Weights of a small GPT-style language model, trained from scratch on English Wikipedia.
Size: 14 layers, width 256, 11.4M parameters.
Architecture: RMSNorm before each block, rotary positions, tied embeddings, capped logits.
Each number is 128 + 32 x the weight over its row's rms, rounded and kept within 0 to 255. Layers, rows and columns count from 0. The size above them is the row's rms in percent of the matrix's.

# layer 9 attention query, 256x256, rms 0.0716, rows 0-63, columns 64-95
size [215  70  70 106 247 106  98 106  78 100  95  66  59 102 108 105 103 103 108 101 111 101 107 105 106 110 107 112 103 110 108 105 108 106 100 106  97 107 108 101 104 102 105 100 113 104 103 105 109 107 106 105 105 101 101 110 101 105 106 107 105  99 101 102]
[[ 77 115 128 107 123  15  67  83  71 168 147 104 199 111 159 134 121 179 150 110 151 128 117 135 153 176 137 122 126 132 113  93]
 [221 119 145 189 122 134 168 204 125 103 180 170  93 108 116 117 159 118 131 131 120 166 146 127 134 113 142 126 139 120 129 138]
 [107 115 164 164 167 114 159 129 121  94 177  94 109 128 181 141 125 137 185 107 221 108 105 158 189 119 105 114  61 108 113 103]
 [ 90 166  96  99 149  63  99  56  94 141 154 102 163 178 105 115 145 165 182 118 159 123 113 164 154 160 125 140 116 123 115 118]
 [ 55 138 124 112 159  53  91 105 105 130 134 112 192 147 154 101 147 163 164  94 148 139  92 161 167 166 107 124  97 135 102 103]
 [172 117 120  95 104 124  83 180 255 121 161 144 119  93  92  94 165 104 167 137  39 141  97 145 147 156  99 162 120 116 108 217]
 [141 147 166 158 122 126 168 164 135 110 137  77 144 220 136 150 143 103  79 134 132 144 125  94 111 102 154  60 149 134 169 128]
 [169 146  97 173 110 111 126 137 180 171 151 123 101 108 168 133 142 134  69 138 149 121 154 156 145 157 127 168 173 116 135 107]
 [117 103 125  43 136 131  60 106 213 148 135  71 131 119 162 126  89 128 153 143 127 105 124 112 140  82 112 133 132 122 168 141]
 [ 97 153 106 137 154  44 132 114 110  85 158  94 148 164 144 114 130 160 165  79 167 137 114 164 166 167 125 109 138 166  97 120]
 [ 48 126  83 117 153  44 125  73  84 113 109 137 165 162 147  91 144 165 153 104 125 103  91 158 153 152 145  93 133 173  77  99]
 [ 85 143 130 110 106 135  95 138 123 184 109 137 158  92  62 142  75 143 148 102 149 159 128 100 124 115 132  77  88 143 188 110]
 [ 62 110 167 115 124  85  88 107 129 192 111 119 214 133 137 102 139 111 158 119 122 140  97 149 202 157 110 177  98 117 129 155]
 [102 127 102 207 115 136 107 128 116 200 118 123 112  62  88 108  68 123 110 150 156 189 138 160 117 112 183  86 128 122 118  81]
 [149 142 141 117 126 171 162 132 110 108 117  85 121 129 131 122 107 187 119 132 113 103 179 137 122 153 125 104 107 140 124 111]
 [151 142 137 149 139 137 145 116 121  95 101 103 113 100 170 115 100 135 139 105 155 162 147 144 184 116 138  63 188 158  95 105]
 [140 164 168 127 152 118 133  97 122 114  59 121 139 118  83 158  60  93 193 176 170 129 110 160 121 155 150  92 184  85 104 157]
 [121  75  75 138 202 112 105 129 118 147 136 110 126 142 125 121 183 169 146 177 139 171 105 131 152 153 152 139 129 111 124 112]
 [109 130 119 139 138 141  97 141  87 106 124 176 177 122 129 150  92  90 123 146  66 100 108 162  95  86 133 175 108 158 137 112]
 [175 127 206 146 102 171 147 122 127  98 200 141 158 169 121  98  98  98 151  98 162 176 146  82 125 113 209 160 125 156 152 120]
 [119  99 165 124 139 129 116 111 123 118  89  84 125 126 110 144 132 203 156 151 168 157  96  57 174 100 181 119 109 163 163 158]
 [119  82 132 121 143  93  82 149 189 161 147  45  91 159  67 110 117 109 126 126 160 193 133 119 159  59 190 121 166 119  86 131]
 [104 149 138 158 130 126 155  93 190 121 126 113 114  63 124  82 118 148 101 127 122 153 117 105 171 151  93 136 133  96 147  88]
 [154 120 110 144 147 152 140  94  73 113 132 102 128  80 174  92 170 135 152 143 127  70 173 134  60 165 122 143 136 148 127 158]
 [ 85 131  77  84  96 124  92 116  85 117 111 141 119 116 108 118 152 108 134 141 150 120 159 128 128 129 147 154 124 188 123 150]
 [170 126 167 176 127 117 104   4  88 154  42 205  90 103 157 183 136 133 138 135 139 104 183 135 142 116 165 155  92 125 122 139]
 [157 135 120  91 158 112 151 158 119 142  65 127  97 125 130 154 125  90 144  95  66 152 101 165 120  88 134 186 139 129 140  68]
 [ 69 141 178 101 135 171  97 123 148 161 107  84 135  82  82  92 113 109 115 133  43 146 145 106 108 130 115 121 119  89 120 147]
 [175 185 147 178 190 158 124 168 104 160 144 125 148 122 117 112 133 115 115 168 134 123 113 158 116 126 147 102 147 139  72 109]
 [ 99 176 139 181  88 123 140 123 129 148 152  90 144 134 148 177 129 142 129 103 112 191 134 145 131 102 130 166 131 101 139 135]
 [149 124 147 119 114 130 137 149 136 156 133 121 141 189 130 170 158 166 120 101 151 119 110 170  92 182 113 159  80 139 136 107]
 [117 173 158 147 106 161 196 128  60 153 113 187 148 120 166 150 110 124 101  75 131 163  94 141 153  75 139 146 102 158 104  93]
 [147 146 149 115 170 112 110 105 115 129 134 124 133 163 121 112 116 152 181 113  99 135 142  70 129 140 101 140 152 173 159  84]
 [140 161 136  89 140 145 139 135 155 184 133 145 130 151 101 103 141 127  57 104  78 108 107 132 163 123 150  98  90 145 127 160]
 [140 117 145  87  76 105 164 106 151 120 207 182 114 132 165 152  93 120 116 180 130  86 132  93 119  85 136 163 202 173 102 124]
 [ 96 171 132 105 138 117 167  90  84  72 111 129  82 125 162  83 149 154 106 150 112 153 148 173 135 120 168 146 137 145  97  92]
 [138 131  87 139 146 155 143 192 125 149 154 193 110 151 145  99 111 126 103 105  98 108  88 178 173  86 106 116 129 161 133  89]
 [161 124 152 153 127  91  66 141 151 140 151 145 117  80  95  93 112 194 146 113 125 219  67 120 127 159 147 110 126 107 167 135]
 [137 149  79 130 102 126 107  89  86 147  75  86 115 115 157 103  90 153  71 143 127 149 122  92 145 128 111  94 165 159 119 133]
 [179 161 142 108 146 152 129 162 162 116 137  75 142 189 102 108 136 177 135 187  75 109 119 101  87 135 105 162  74 100 109 164]
 [104 135 137 165 113 101 101 137 144 106 141 175 114 117 147  71 148 144 115 118 164 182  70 148 135 106 141 109  58 131 125 143]
 [100 108 129  78 106 121 133 167 150 139 110  88 129 134  78  99  83 111 158 160 104 139 131 105 119 125 137 111 165 135 103 183]
 [148 119 192  83 105 123  93 148 147 119 100 137 153 154 105 194 115 162 191 170 227 120 139 130 108 152 136 162 148 112 135 195]
 [ 86 147 143 159 142 115 174  78 182  96 164 134 105 121 135  57 117 122 150  85  92  97  76 124 142  91 112 148 152 181 148 123]
 [ 87 136 133 152 145 152 113 137 134 118 144 108 129 139 198 156 143 163 108 198 116  79 186  89  91 126 106  93 127 136  76 135]
 [108 190 105 134 195 122  99  86  60 131 115 153 113 101 111  63 103 131 191 137 102 112 136 126 161 101 131 128 100 133 120  92]
 [ 87 136 102 136 143 124 137 136 153 102 112 113 141  91 136  81  83 125 169 105 117 152 140 185  78 150 117 145 154  94  98 144]
 [ 63 102  69  64 153 128  77  62 170 204 103 179  84  96 175 166 173  92 135  91 144 136 144 172 131 141 120 127 140 100  85 122]
 [157 122  95 136  26 146  83  78  78 117  84 105 165 131 148 174  82  87  95 159 118  91  91 136 154 149 126 165 171 150 177 149]
 [182 131 124 122 174 114 153 195 137 107 143 164 103 160 122 165 143 126 136 120 128 116 137  96 144 151 143 146 155 137  88 130]
 [137 182 168 140 155 137 126 153 136 150 164  65 176 100 148 157 167  85 163  87 163 146 145 105 101  80 107 111  80  97 171 135]
 [126 104 137 129 118  94 167 185 147 109 190 170 172 124 115 131 167 107 139  67 145 196 109  90 138 127  98 106 127 129 153 125]
 [165 122 100  98 181 130  83 201 140 143 136 146 110 148 108 125 139 147 131  78 156 201 153 166 128  87 164 132  58 132 163 146]
 [169 131 134 218 127  87 110  72  64 167 116 146  70  96 177 117 129 170 133 190 174  93 130  76 150 186 111 121  80  79 147  90]
 [113  88 164 132 112  99 192 101 157 134  62  71  62  53 177 188  69 103  90  63 110 112 127  99 115 164  99 135 169  99  47 117]
 [101 150  90 136 129 101 117 153 110 143 144 170 123 131 119 122 145 179 169 128 117 114  94 121 190  74 178 153 136 192  86  89]
 [152 154 206 165 108 152 117 135 106 137 134 113 136 192 114 155  77 130 201 101 177 107 101 151 120 121 154  99  82 123 134 111]
 [123 168  81 124  82 126  64 159 104 125  95 138 143 128 145 141 122 111  78  52 117 127 141 106 113 126 172 172 155 173 126 132]
 [111 125  99 226 150 121 139 150 203 161 131 142 172  48 132 141 127 163  82  82 106 175 157 174 129 132 192 144 146 137 149  51]
 [176  96 105  92 159 146  82 132  68 122  99 152 132  65 141 151 170 131  92 111 121 126 144 151 151  84 168 108 179 113 158 122]
 [101 129 112 158 104 111 124 133 140 137 118 103  96  92 154  87  44 139 146 141 134 115 166 122  98 160 163 129 148 143 122 123]
 [115 162 196 128 159 122  76  88 105 102 154 139 106 121 105  49 113 127 141 201 142 151 113 164 132 124 135 129 128 129 120 127]
 [149 180  70  45 104 156 119 171  86 140 137 100  92 158 115 134  95  87 154  85 137 100 175 111 126  90  91 105  92 151  78 163]
 [162 157  68 148 136 139 141  92 147 162 106 161 135  86 134 123 124 129 140 122 118 153 114  14  84  93 128 131 183 119 133 143]]
# layer 9 attention key, 256x256, rms 0.0722, rows 0-63, columns 64-95
size [ 95  62 162  48  39 105  95 104 148 117  53 201 332  95 105 104 100  99 105 102 108  97 105 103 103 107 106 109 104 107 105 103 103 103  98 103  98 102 106 100  97 102 103  95 109 100  99 103 105 104 102 102 105 101 102 107  95 101 107 106 104  95  98 101]
[[114 174 118 134 112  91  96 115 135 141 119 161 205 101 146 126 161 180  82 112  92 147 101 183 157 181 173 139 120 118 109 125]
 [128 138 121 134 145 154 133 156 158  56 106 109 122 108 114 114 147 157 126 207  73 112 164 163  61 111 160 169  98  96 121  85]
 [ 63 159 142 146 126  66 108 110  98 138 127 123 140 121 155 117 141 176 128  82 137 140  61 170 189 154 114 108 142 135 141 117]
 [167  71 123 176 143 178 188  98 133 141 169 157  60 137 129 110 133  91  96 142  95 149 143  84 113  88 118 127  94 102 194 111]
 [151 123 152 124  93 177 160 145 150 128 128 156 107 137  90  83 115 128 123 145 144 118 145 142  89  39 128 159  97 143 161 137]
 [128 128  91 115 163 113 104  79  71 140  93  99 122 143 117 135 114 183 202 141 167 110 134 154 117  89 117 150  96 113 163 106]
 [187 133 120  64 146 122 123 158 153  73 161 158 168 210  83 128 120 127  81 152 135  89 128 114 150 115 107  84 181 131 105 135]
 [102 108 124 107  57 136  99  68  82 138  75 149 108 140 116 178 100 127 135 144 145 119 152 170 201  84 170  60  69 131 162 119]
 [ 80 135 108 130 144  41  93  98  82 163 137 136 193 133 155 132 139 174 153  99 157 140  92 144 188 200 118 121 133 128  95 129]
 [ 95 133 110 137 127  71  91  94 110 167 125 146 183 128 146 106 148 182 130  82 134 160 105 146 171 179 133 147 114 156 101 121]
 [ 75 131 123 139 146  96  80 110 126 178 132 116 159 159 146  84 149 170 101 117 151 169  77 118 110 159 136  97 130 165 101  99]
 [166 111 149 128 119 201 156 167 157  94 131 130  46 110 116 182 116 102 137 164 117 109 161 107 104 103 140 128 160 108 142 106]
 [166 110 141 135 110 207 173 159 161  98 119 119  76 118 107 136 107  80 124 160 114 126 167 109  80  75 128 140 138 120 158 143]
 [149 116 176 106 165 104 165 116  97 125  74  98 102 162 109 127 121  79 182 168 139 127 145 137 161 194 155 160 197 191 149 129]
 [127  97 122 115 129 136 138 149  62 167  70 167 104  52 104 160 116 125 117 132 115 128 180  99 108 111 140  44 123  96  81 112]
 [148 160 125  89  95 146 126 108 152 114 146 143 156 153  87 119  76  85 103 130  92 136  94  63 101 159 147  95 124 130 166 204]
 [ 98  79 126 121 152 202 158 180 166 147 169 126 139  85 166 146 122 137  69 126 118  77 132  86  38 177 105 162  91  76  98 128]
 [138 174 135  88 133 127 177 166 218 121 174 104 138 110 170  87  93 145  92 151  99 100 136  99 137 134  73  52 149 112 148 188]
 [106 132  96 132 137 146 174 176 155 142  87 174 132 207  98 165 126 102 155 156 148 122  54 161 150  63  96 132 123 149 145  81]
 [102  94 182 111 116 107 108 115  99  71 172 183 175 143 123 128 129 130 124 107 138  84 132 209 221  79 119 167 122 114 126  95]
 [100 135 188 130 125 127 110 140 109 121 126 109  93 106 193 141 159 168 152 109 133  73 161 104 102 149 125  93 120 131 180  80]
 [106  88 185  90 142  74 111 111 140 103 174 146 119  82 135 129 173 171 108 142 143 124 156  77 189 132 158 134 125 177 133 115]
 [121  66 131 115 138 102  87  96 111 150 143 155 121 154 129 143  97  96 157 177 133 181 131 151 132 123 122 118 102 146 171  87]
 [109 198  38 123 135 111  80 144 129 151  96 113 136 140 133 133 130 142 190  88 156 110  95 164 119 135 148 103  71 143  80  76]
 [151 102 111 128 142 160 161 180 106 146 103 111 169 136 144  96  97 126  92  94 183  88 140  93 120 136 160 121 103 133 118 109]
 [151 164 139 129 122  99 113 117 144 111 153 126 109 101 173 109  85 113 168 140 114 157  62 129 147 182 122 112 105 153 105 158]
 [ 85 157  98  75  96 116 131 167 136 144 153 114 134 184 128 132 119  91 125 130 121 192 129 163  72 157 129  90 147 171 118 100]
 [138 102 122 144 141 131 120 120 136 126  97  84 212 169 121  67 156 115 187 135 190 174 152 106 112 160 109 102 101 153 119 111]
 [133 142 126 114 124 115 143  76 116 109 162 129 166 166 120 128 105  97 159  69 134  98 136 103 144 141 162 143 123 140  86 135]
 [166 109 133 136 136 117  65 166 165 132  99 126 105 117 145 157 193 120 139 200 113 104 131 137 154  87 169 123 160 146 116 128]
 [161 151 169 168  73 116  95 119 162 117 114 156 135 166 137 121  76  89 118 153 149 137  88  62 150 112 203 151 176 117 119 168]
 [163 132 120 166 107 135 112 172 152 137 142 122 117 105  86 105 107 109 165 161  94 148 127 131 120 119 145 168 167 125  92 151]
 [106 119 118 137 117 119 155 130 167 124  70 101 116 140 122 140 102 132  88 168 157 135  89 123 130 151 144 141 122 123 147 113]
 [150  88 117  99 118  72  83 158 127 142 128  88 129 165 131  98 112 113 115 107 183  89 133 121 207 107 103  87 167 117 137 180]
 [155 102 139  94 100 121 110  83  87 104 162 104 124 129  54 131 178 186 107 143 165  85 167 124  81 142 103  96 106 137 148 115]
 [148 148  56 114 183 149  64 142 103 111 109 110 157 138  86 121  79  95 163 185  98 138 120  59  55 165 100  90 131 126 128 165]
 [163 199 108 154  84 155 120 104 160 156  98  86 139  87 128 150 158  53 127  91  85 126 113 137  68 146 164 135 164 110  99 113]
 [134 156 117 120 119 101 113  83  92 115  48 114 132 155 111 168 174 102 120  97 137 133 130  92 117  98 126 145 122 138 146 196]
 [136 112 115 177 128 110 151 101  58 110 118 100 124 127 113 155 199 154 164 155  60 134 137 113 113 144 153 104 144 155   8  88]
 [102 166 105 140 129 116  99 147  63 148 133 165 147 139 139 174  90 104 100 104 139 147 123 144 122 145 128  76 122 140 107 152]
 [135 108 223 103  82  71  99 141 126 131 134 142 130 153 123 104 174  88 146 143 121 108 141 113 141 110 109 122 112 153  38  72]
 [168 105 129 126  93 158 152 119 118  86 129 135 135 154 100 158 157 132 131 150 100 155 120 194 113 123 108  97 121  76 205  60]
 [132 164 159 138 159 163 141 131 151 163 172 125 128 139 120 158  82 170 136 115 137  58 127 144 121 170 158 131 114 168 133 152]
 [146 141 150 131 102 126 124 122  81 114 157 124 180 119 136  90 169 125 148 159 183  99 144  85 143 103 155 141 150 115 196  95]
 [ 84 132 159 151 120 164 116 170 153 119  78 138 143 125  80 108 107 111 138 107 122 134  65 109 188 139  64 113 135 124  99 111]
 [125 122 122  95 164 118 143 103  96 116  82 129 110 106 140 138 138  81 130 151 200 138 148 119 102 165 118  89 141 143 159 116]
 [ 94 132 126 101 157 117 139 136 134 113  52  84 197 152 135  72 184  36 122  80 144 131 134 171 126 123 113 117 157 113 196 142]
 [135  80 139  86 142 109 163 150 142 120 131  68 144 136 166  60 136 134 107 112  93 160 102 140 126 153 159  95  45 154 125 152]
 [108  83 133 178 100 162 177 141  93 145 138  91 154  95 103 152 136  93 133 176 172 157 107 135 121  87 107 129 122 127 106 143]
 [160 120 123 129 120  86  96  84 162 132 162 102 142  81 140 109  96  85 114  76 196 130 105  77  89 136 130 120 145 125 185 102]
 [ 82 114 133 131 124 116  94 222 173  90 101 119 126 131 167 128 148  65 172 111 149 196 176 153 141  59 128 129 131  85  79 106]
 [166 179 145  88 114 160 124 109 134 145 112  83  68 147 120 113 113 137 161 137 102 112 184 130 148  76 130 176 176 124 190 140]
 [141 148 134 130  96 105 125 130 147 114  81 147 131 143 145  97 158  79 144 125 102 114 133 106 131  66 162  56 139 150 207 160]
 [130 148 117 154 144 125 124  94 143  84 111 190 105  86 160 135 129 159 100 139 128 107 125 129 138 148 152 169 156 143 144 107]
 [123  74 115 145 146  92  60 143 161 124  63  99 121 135 101 149 174  93  91 143 133 128  97 116  86 153 134 130 148 130 177 167]
 [143 134  97 114  63 190  80 150 171 145 109 110 106  85 151 140 127 128 121 140 115 181 142 125 128 143 116 104 109  94 159 106]
 [200 137 107 128 127 146 135  73 121 124 139 171 128  81 125 125  97  67 145 114 148 123  68 100 169 162 144 144 202 148  88 118]
 [108 115 167  93 145 166 116 148 131 128 107  52 116 147 104 107 140 131 157  96 142  64 129 156 164 105 156 138 122 127  85 152]
 [113  57 160 185 102  77 127  90 143 142 117 161 135  92 124 125 100 174 193 179  91 106 140 125 153  77 123 100  81 148 163 144]
 [111 142 125 117  97 142 162 207 175  85 130 156  95 171 147 148 143 146  84 112 161 171 106 133 151  77  97 136  88 141 147 159]
 [108 159 138 106 132  83 178 128 115 144 213 106 131 142 124 133  60 143  77 125  63  99  88 114 123 165 127 221 107 142 104 121]
 [160 161 119 145 123 109 121 105 189  99 180 134 117  48 102 229 104  75  33  91  94  92 112 133 122 161 101 101 133 119 162 125]
 [146 187 128 122  92  84 107 127 128 120 135 138 101  96 107 153 160 154  78 150  85 119 117  94 144  94 183 139 100 113 127 149]
 [159 122 107 121 117 124 124 137 108 117 105  31 163 100  68 104 115 132  48 140  78 104 212 161  81 133 170 112 118 132 142  77]]
# layer 9 attention value, 256x256, rms 0.0952, rows 0-35, columns 64-95
size [107  99 102 114  98 108  91 110  91 112 105 105  97 100  98  98  91  93  93 103 101  99  94 107  99 102 104  97 103 104  96  95  98  98 101  86]
[[115 118 147 169  74 115 140 151 130 108 151 177 155 153  93 148  49 107  87  83 155 145 116 134 139 130  91 208 156 145 123 178]
 [133 129  80 154 104  95 146 167  89 163  86 172  82  84 159 108 139 129  94 133  68 117 122  93 130 136 173 146 179  61 131 139]
 [105 128 183 151 146 138 136 160  78 152  99 194 111 115 206 159 160 102 147 134 110  92  90 134 154  89 127 162  97  67 118 110]
 [121  58  67 152 145 131 121  90  78 137 152 160 174 199 113 130 168 127 144 163 166 106  80  88 142  99 168 127 121 140 132 160]
 [116 111 127  84  89 139 131 153 111 163 102 140 142 141 153 141 102 124  88 139 174 115 111 129 132 130 161 122 163 126  76 173]
 [118 120  96  89 191 158 118 114 115 133  90  66 165 113 174 106 146 112 143 133 132 189 113 121 162 133 170 217 101 132 165 121]
 [118 207 111  97 126 147 142 140 176 108  80 115 129  76 130  91 109 165  83  92 136 165 122 125 127 135 140 125 148 146 180 139]
 [192 106  60 163 154 141 122 142 107 103 167 160 141 115 136 128 115 112  91 145 158 158 176  96  76 110  77  68  87 197 120 174]
 [103 129  80 169  80  91 139 146 105 197  83 156  77  81 135 163 102 166  76 155 146 107 131 147 124 154 165 155 137  49 135 183]
 [167  94 157 166 144 115 151 130  46 141 170  93 149 114 165 160 146 150 151 124 145 156 144 106 124 118 159 156  86 136 113 100]
 [125 103 104 210  43 122 125 120  78 111 124 121 170 109 124 157 140  53 131 135 160 139 132 142 137 104 139 142 193 110 118 145]
 [ 79 178 123 114 116 129 113 104 179 164 162 135 144 137  87 204  92 176 164 145  99 113 118 140 154 158 154 155 156 110  84 118]
 [100 126 141 120 216 133 129 149 114 116  86 104 122 129  97 100 162 179 120  76  64 141 121 167 102 136  96 145 115 156 123  49]
 [137 149  90 101  94 118 135 113 147 142 126 159 195 158 125 134 179 152 153 118 141 142 128 100 138  93 199 170 126  70 144 144]
 [135  76 154 161 109 169 133 115 116  93 171 110 136 172  84 126 104 133 157 110 138 138 117 105 146 114  96 148  92 150 130 141]
 [146 137 146 113 141 112 158 146 113  78 159 102 123 161 106 172  93 135 115 130 135 157 152  73 120 136 125 113 135 168  89 115]
 [102 147 121  90 176 169 129 131 137 105  94  88 117 138 175 105 119  95 139 119 117 135 125 128 123 115 110 107  86 163 116  96]
 [200 124 128 133  90  93 156  74 116 131  62  97 111 158 108  96  98  76 117 155 149 101 113 130  88 125 140 150 247 163 117 114]
 [115 114 157 130 128 109 106 102  80 104  75 122 141 181  54  70 127 106 121 119 190 114  88  79  93 126 129 152 126 128 180 135]
 [106 106 155 144 125 109 129 170  91 160 110 118  82  95 145 181 140 137 102 138 111 147 131 123  69 116 102 180 102 112 158 125]
 [159  65 171 188 159 113 163 150  67 146 113 119  88 143 134 153 148  60 135 148 182 139 135 127 139 100 134 126 100 146 106 137]
 [103  92 170 177  56 135 101 123 136 155  93 168 109 127 125 125 120 147 136 175 123 155 161 153 108 123  88 115 158  66 161 132]
 [128  69 108 175  96 120 128 166 123 133 127 157 145 125 114 149 126 150  35 164 112 127 113 123 106 125 133 139 148 112 146 135]
 [129  40 165 169 171 125 151 119  49 140 149 143 110 168  95 148 148 151 144 123 151 134 166 147  97 113 114 118 113 105 105  71]
 [192  71  49 107 211 125 109  78 123 120 199 128 120  99 173 169 176 137 159 195 152 126 107 189 159 103  62 119 135 124 120 145]
 [102 154  91 126 159 143 167 171 149 121  80  77 175 114 170 139 139 107 145 135  91 165 115 143 122 171  87 180 130 124 150 138]
 [ 99 123 114 170  96 146 161 128 103 160 162 157 160 163 129  77 120 148  92 109 128 157 109 110 169 118 163 116  61 141 119 133]
 [112 135  91 118  76 117 105 103 152 124 158 119 152 104 110  65 107 134 175 146  84 116 139 112 129 138 131 117 122 124 124  54]
 [126 134  66  86  92  83 109 129 150 124 185  64 136  86 189 170 179 117 133 180 146 151 111  76 160 162 117  58 143 106 176 105]
 [134 151 118 127 122 155 152 164  93 175 173 138 151 171 148 120 122 151 122  39 155 109 150 181 120  96 107 156 137 105 122 168]
 [127 142 116  63  90 126 131 113 178 148  98 112 125 135 132 116  81 121 186  91 129 120 104  92 128 153 136 119 171 144 104 180]
 [131 137 121 123  97  99 100 118 167 133 139 126 104  51 188 181 150 128  95 150 149  91 130 124 109 120 190 138 146  67 146 177]
 [147 158 120  82 159 154 122 152 195  95 129  82 148 116 125 149 107 161  91 112  79 148 146 109 153 126  46 102  93 147 150 154]
 [157 141  97 119  74 114  94 127 170 123 111 100  85 114 117 110  94 125 179 147 133  88  91  54 153  92 138  87 144  96 108 166]
 [121 141 171  97 107 152 106 141 158  73 176 114  96  92 195 103 123 151 124  83 173 125 117 108 140  89 147 119  99  82 118 122]
 [104 121 148 110 120 129 131 124 152 100 108 124 174 122 132  73 102 115 127 124 187 121 103 143 155  90 160 221  92 120 136 110]]
# layer 9 attention output (transposed), 256x256, rms 0.0978, rows 0-35, columns 64-95
size [102  91  92 109  92  97  89 101  85 102 102  99  96  97  90  96  90  85  94  89  98  92  91  94  97  99  93  85  96 101  89  93  93  93  91  88]
[[ 86 183 141 140 140 129 159 124 155  70 125 128 139 152  55 126 108 145 115 161 139 140 132 130 143 134 149  98 178 159 193 163]
 [ 79 190 119  87 146 245 127 113 150 121 152 132  78 128 111 167 146 141 162 114 123 141 141 146 125 103  77 117  61 109  87 113]
 [ 93 134 131 127  85 153 108 107 148 144 152 190 161 110  91  87 122 115 148 180 108 139  62 135 143  86 106 115 134 120  67 154]
 [124 107 131  78 113 135 121 105 133  46 154 141 153 160 102 124 166 154 157  84  60 148 117 127 161 146 200 138 163 159 140 143]
 [ 96 171 160 115  98 116 138 138 113  75  93 132 152  70 102 127 102 168 136 113 136 174 150 123  92 126 129 172  77 117 126  82]
 [159 121 133 113 167 184  67 102 108 130 136 136 159 170 180  98 175 167 158  52 113 109 115 115 128 119 123 185 112 112 102 152]
 [ 94 164 147 215 114 108 121 119 119 155  97  86 145 116 145 120 148  96  87 136 168 111 144 118  53 135 100 138 162 124 154 149]
 [136 111  91 158 115 112  79 124  67  94 128 105 142 131 135 137 152 140  87 115 124 158 154 148  68 173 124 129 111 126 107 143]
 [145 142 130 107 122 189 151 136 146 123 148  86  87  69 120 144 137  93 137 149 127 118  90 128 143 124  68 122  94 161 154  97]
 [142  99 114 129 126 194 122 121 133 135 148 132 225 167 122 171 146 147 121 120 108 151 151 108  78 126  91 153 106 113  79 145]
 [115 100 137 126 119 117 125 153 146 113 115 150 250 125 143 108  64 137 105  49 122 132  75 189 104 144 118 174  62 114 147 113]
 [149 129 111  87 147 145  94 124 116 147  82 144 113 150 163 185 112 102 185 122 125  51 148  89 167  91 127 145 184  65 130  91]
 [107 104 163 135 113 146 189 113 166 149 154 106 110 151 155 145 144 174 173 132 168 141 146 122 146 109 105 181 157 143 115 184]
 [146 143 180  97 116 187 164 163 105  50 170 149 218 108 110 132 153 156 114 125 105 118 173 103 112 132 133 174  90 123 118 114]
 [118  70 137 176  78 105  90 125  50 118 122 160 106 124 112 157 157 132 161  97 147 125 222 111 125 166 138 129 117 116 163 147]
 [114 129 117 153  92 156 104 120 160 114 120 121  85 120  89 196 116 108 112 182 153 100 220  98 106  98 165 141 126 182 163 145]
 [115 137  85 150 119  87  81 135  81 189  86 141 129 141 147  96 135 143 113 108 163 148 127 160 116 130 171 145 141 110  72 153]
 [120 159 146 139 216 227 141 136 174  99  87 131  94 131 134 141 117 101 114 129 117 129 157 202 123 110  59 133  69 162 177 108]
 [106 127  84 177 102 128 141 121 162  89 111 146 100 135  98 135 169 125 114  83  58 132 120 181 131 178 103  66 119 164 161 149]
 [117 149 109 106 141 211 144 106 145 143 155 150 131 126  93  78 141 135 176 129 121 112 106 170 173  62  85 106 116  99 103 114]
 [120 127 107 112 165  90 108 118 156 130 116 152  95 124  68 110 138 128 101 178 158 162  99 183 145 134  96  88 116  92  92 135]
 [133 132 120 110 102 147 175 177 125 167 159 141 170  99 118  99 126  99 139 109 114 100 103 120 119 108 145 145 118 130 138  82]
 [101 163 136 116  49 116 190 156 202 117 131 111 154 129 101 106 103 145 194 153 140 139 163 109 124  66  93  92 173 158 194 144]
 [140 110 137 105 129 175 113  43 115 162 187 186  80 112 119 151 147 133 185 175  69 126 235 109 156 119 122  95 117 143 114 157]
 [169  92  92 152  94  99  99 104 139 121 121  93 103 168 136 142 104  90 119  92 103 120 127 119 115 132 110 153 111  98 156 119]
 [117 115  93  79 148 129 100 106  99 108 116 118  89 197 137 103 131 104 122  69  88 110  53 145 162 115 190 175 161  77 114 154]
 [164 165 140 120 143 168 105 127 110 105 158 149 160 161 104 116 167 171 103 125 125 143  87 136 114 177 138  81  98 131  79 112]
 [138 158 172 117 181 249 169 160 137 104 123 160 177 115 189 119 124 123 136 111 133  68  93 115 173 124 148 145 112 167 143 157]
 [118 146 118 106 144 201 146 102 140 132 123 117  59 105 136 151 140 127 153  60 105  95 100 100  78 140 147 110  52  82  98  91]
 [171  97 148  73 122 130 166 174  68 140 107 160 190 104 115 131 100 136 131 176 156 131  92 176 149 129 153 196 112 153 108 117]
 [104 172 138 115 199 171 140 162 140  91 118 110 168  56 118  70  97  70  49 186 108 124  91 176 128 134 145 124 123 169 162  78]
 [131 103  80 149 152 124 108 129 125 165 131 109 109  74 107 159 130  93 141 110  83  92  80 117 110 122  95  44 103 117 118  86]
 [118 130  98 147  69  83 146 174  80 153  82 103  87 160 121 144 113 130 135 146 161 124 137  85 135  69 173 147 166  99 122 126]
 [136 144 167 108 190 161 158 179 144 113 101 122 177  62 123 109 128 136 117 144 140 104  62 133 138 162 156 128 118 158 152 145]
 [109 154 184 202  97   0 111 134 129 166 114 140 130 111  56 187 128 107 107 190 129 142 120 109  99 166 172  94 165 139  92 173]
 [124 133 200 173 158 106  76  83 138 115  72 163 201 121 159 141 134 133 123 112 174 123 124 152 120 114 126 174 152 127 131 159]]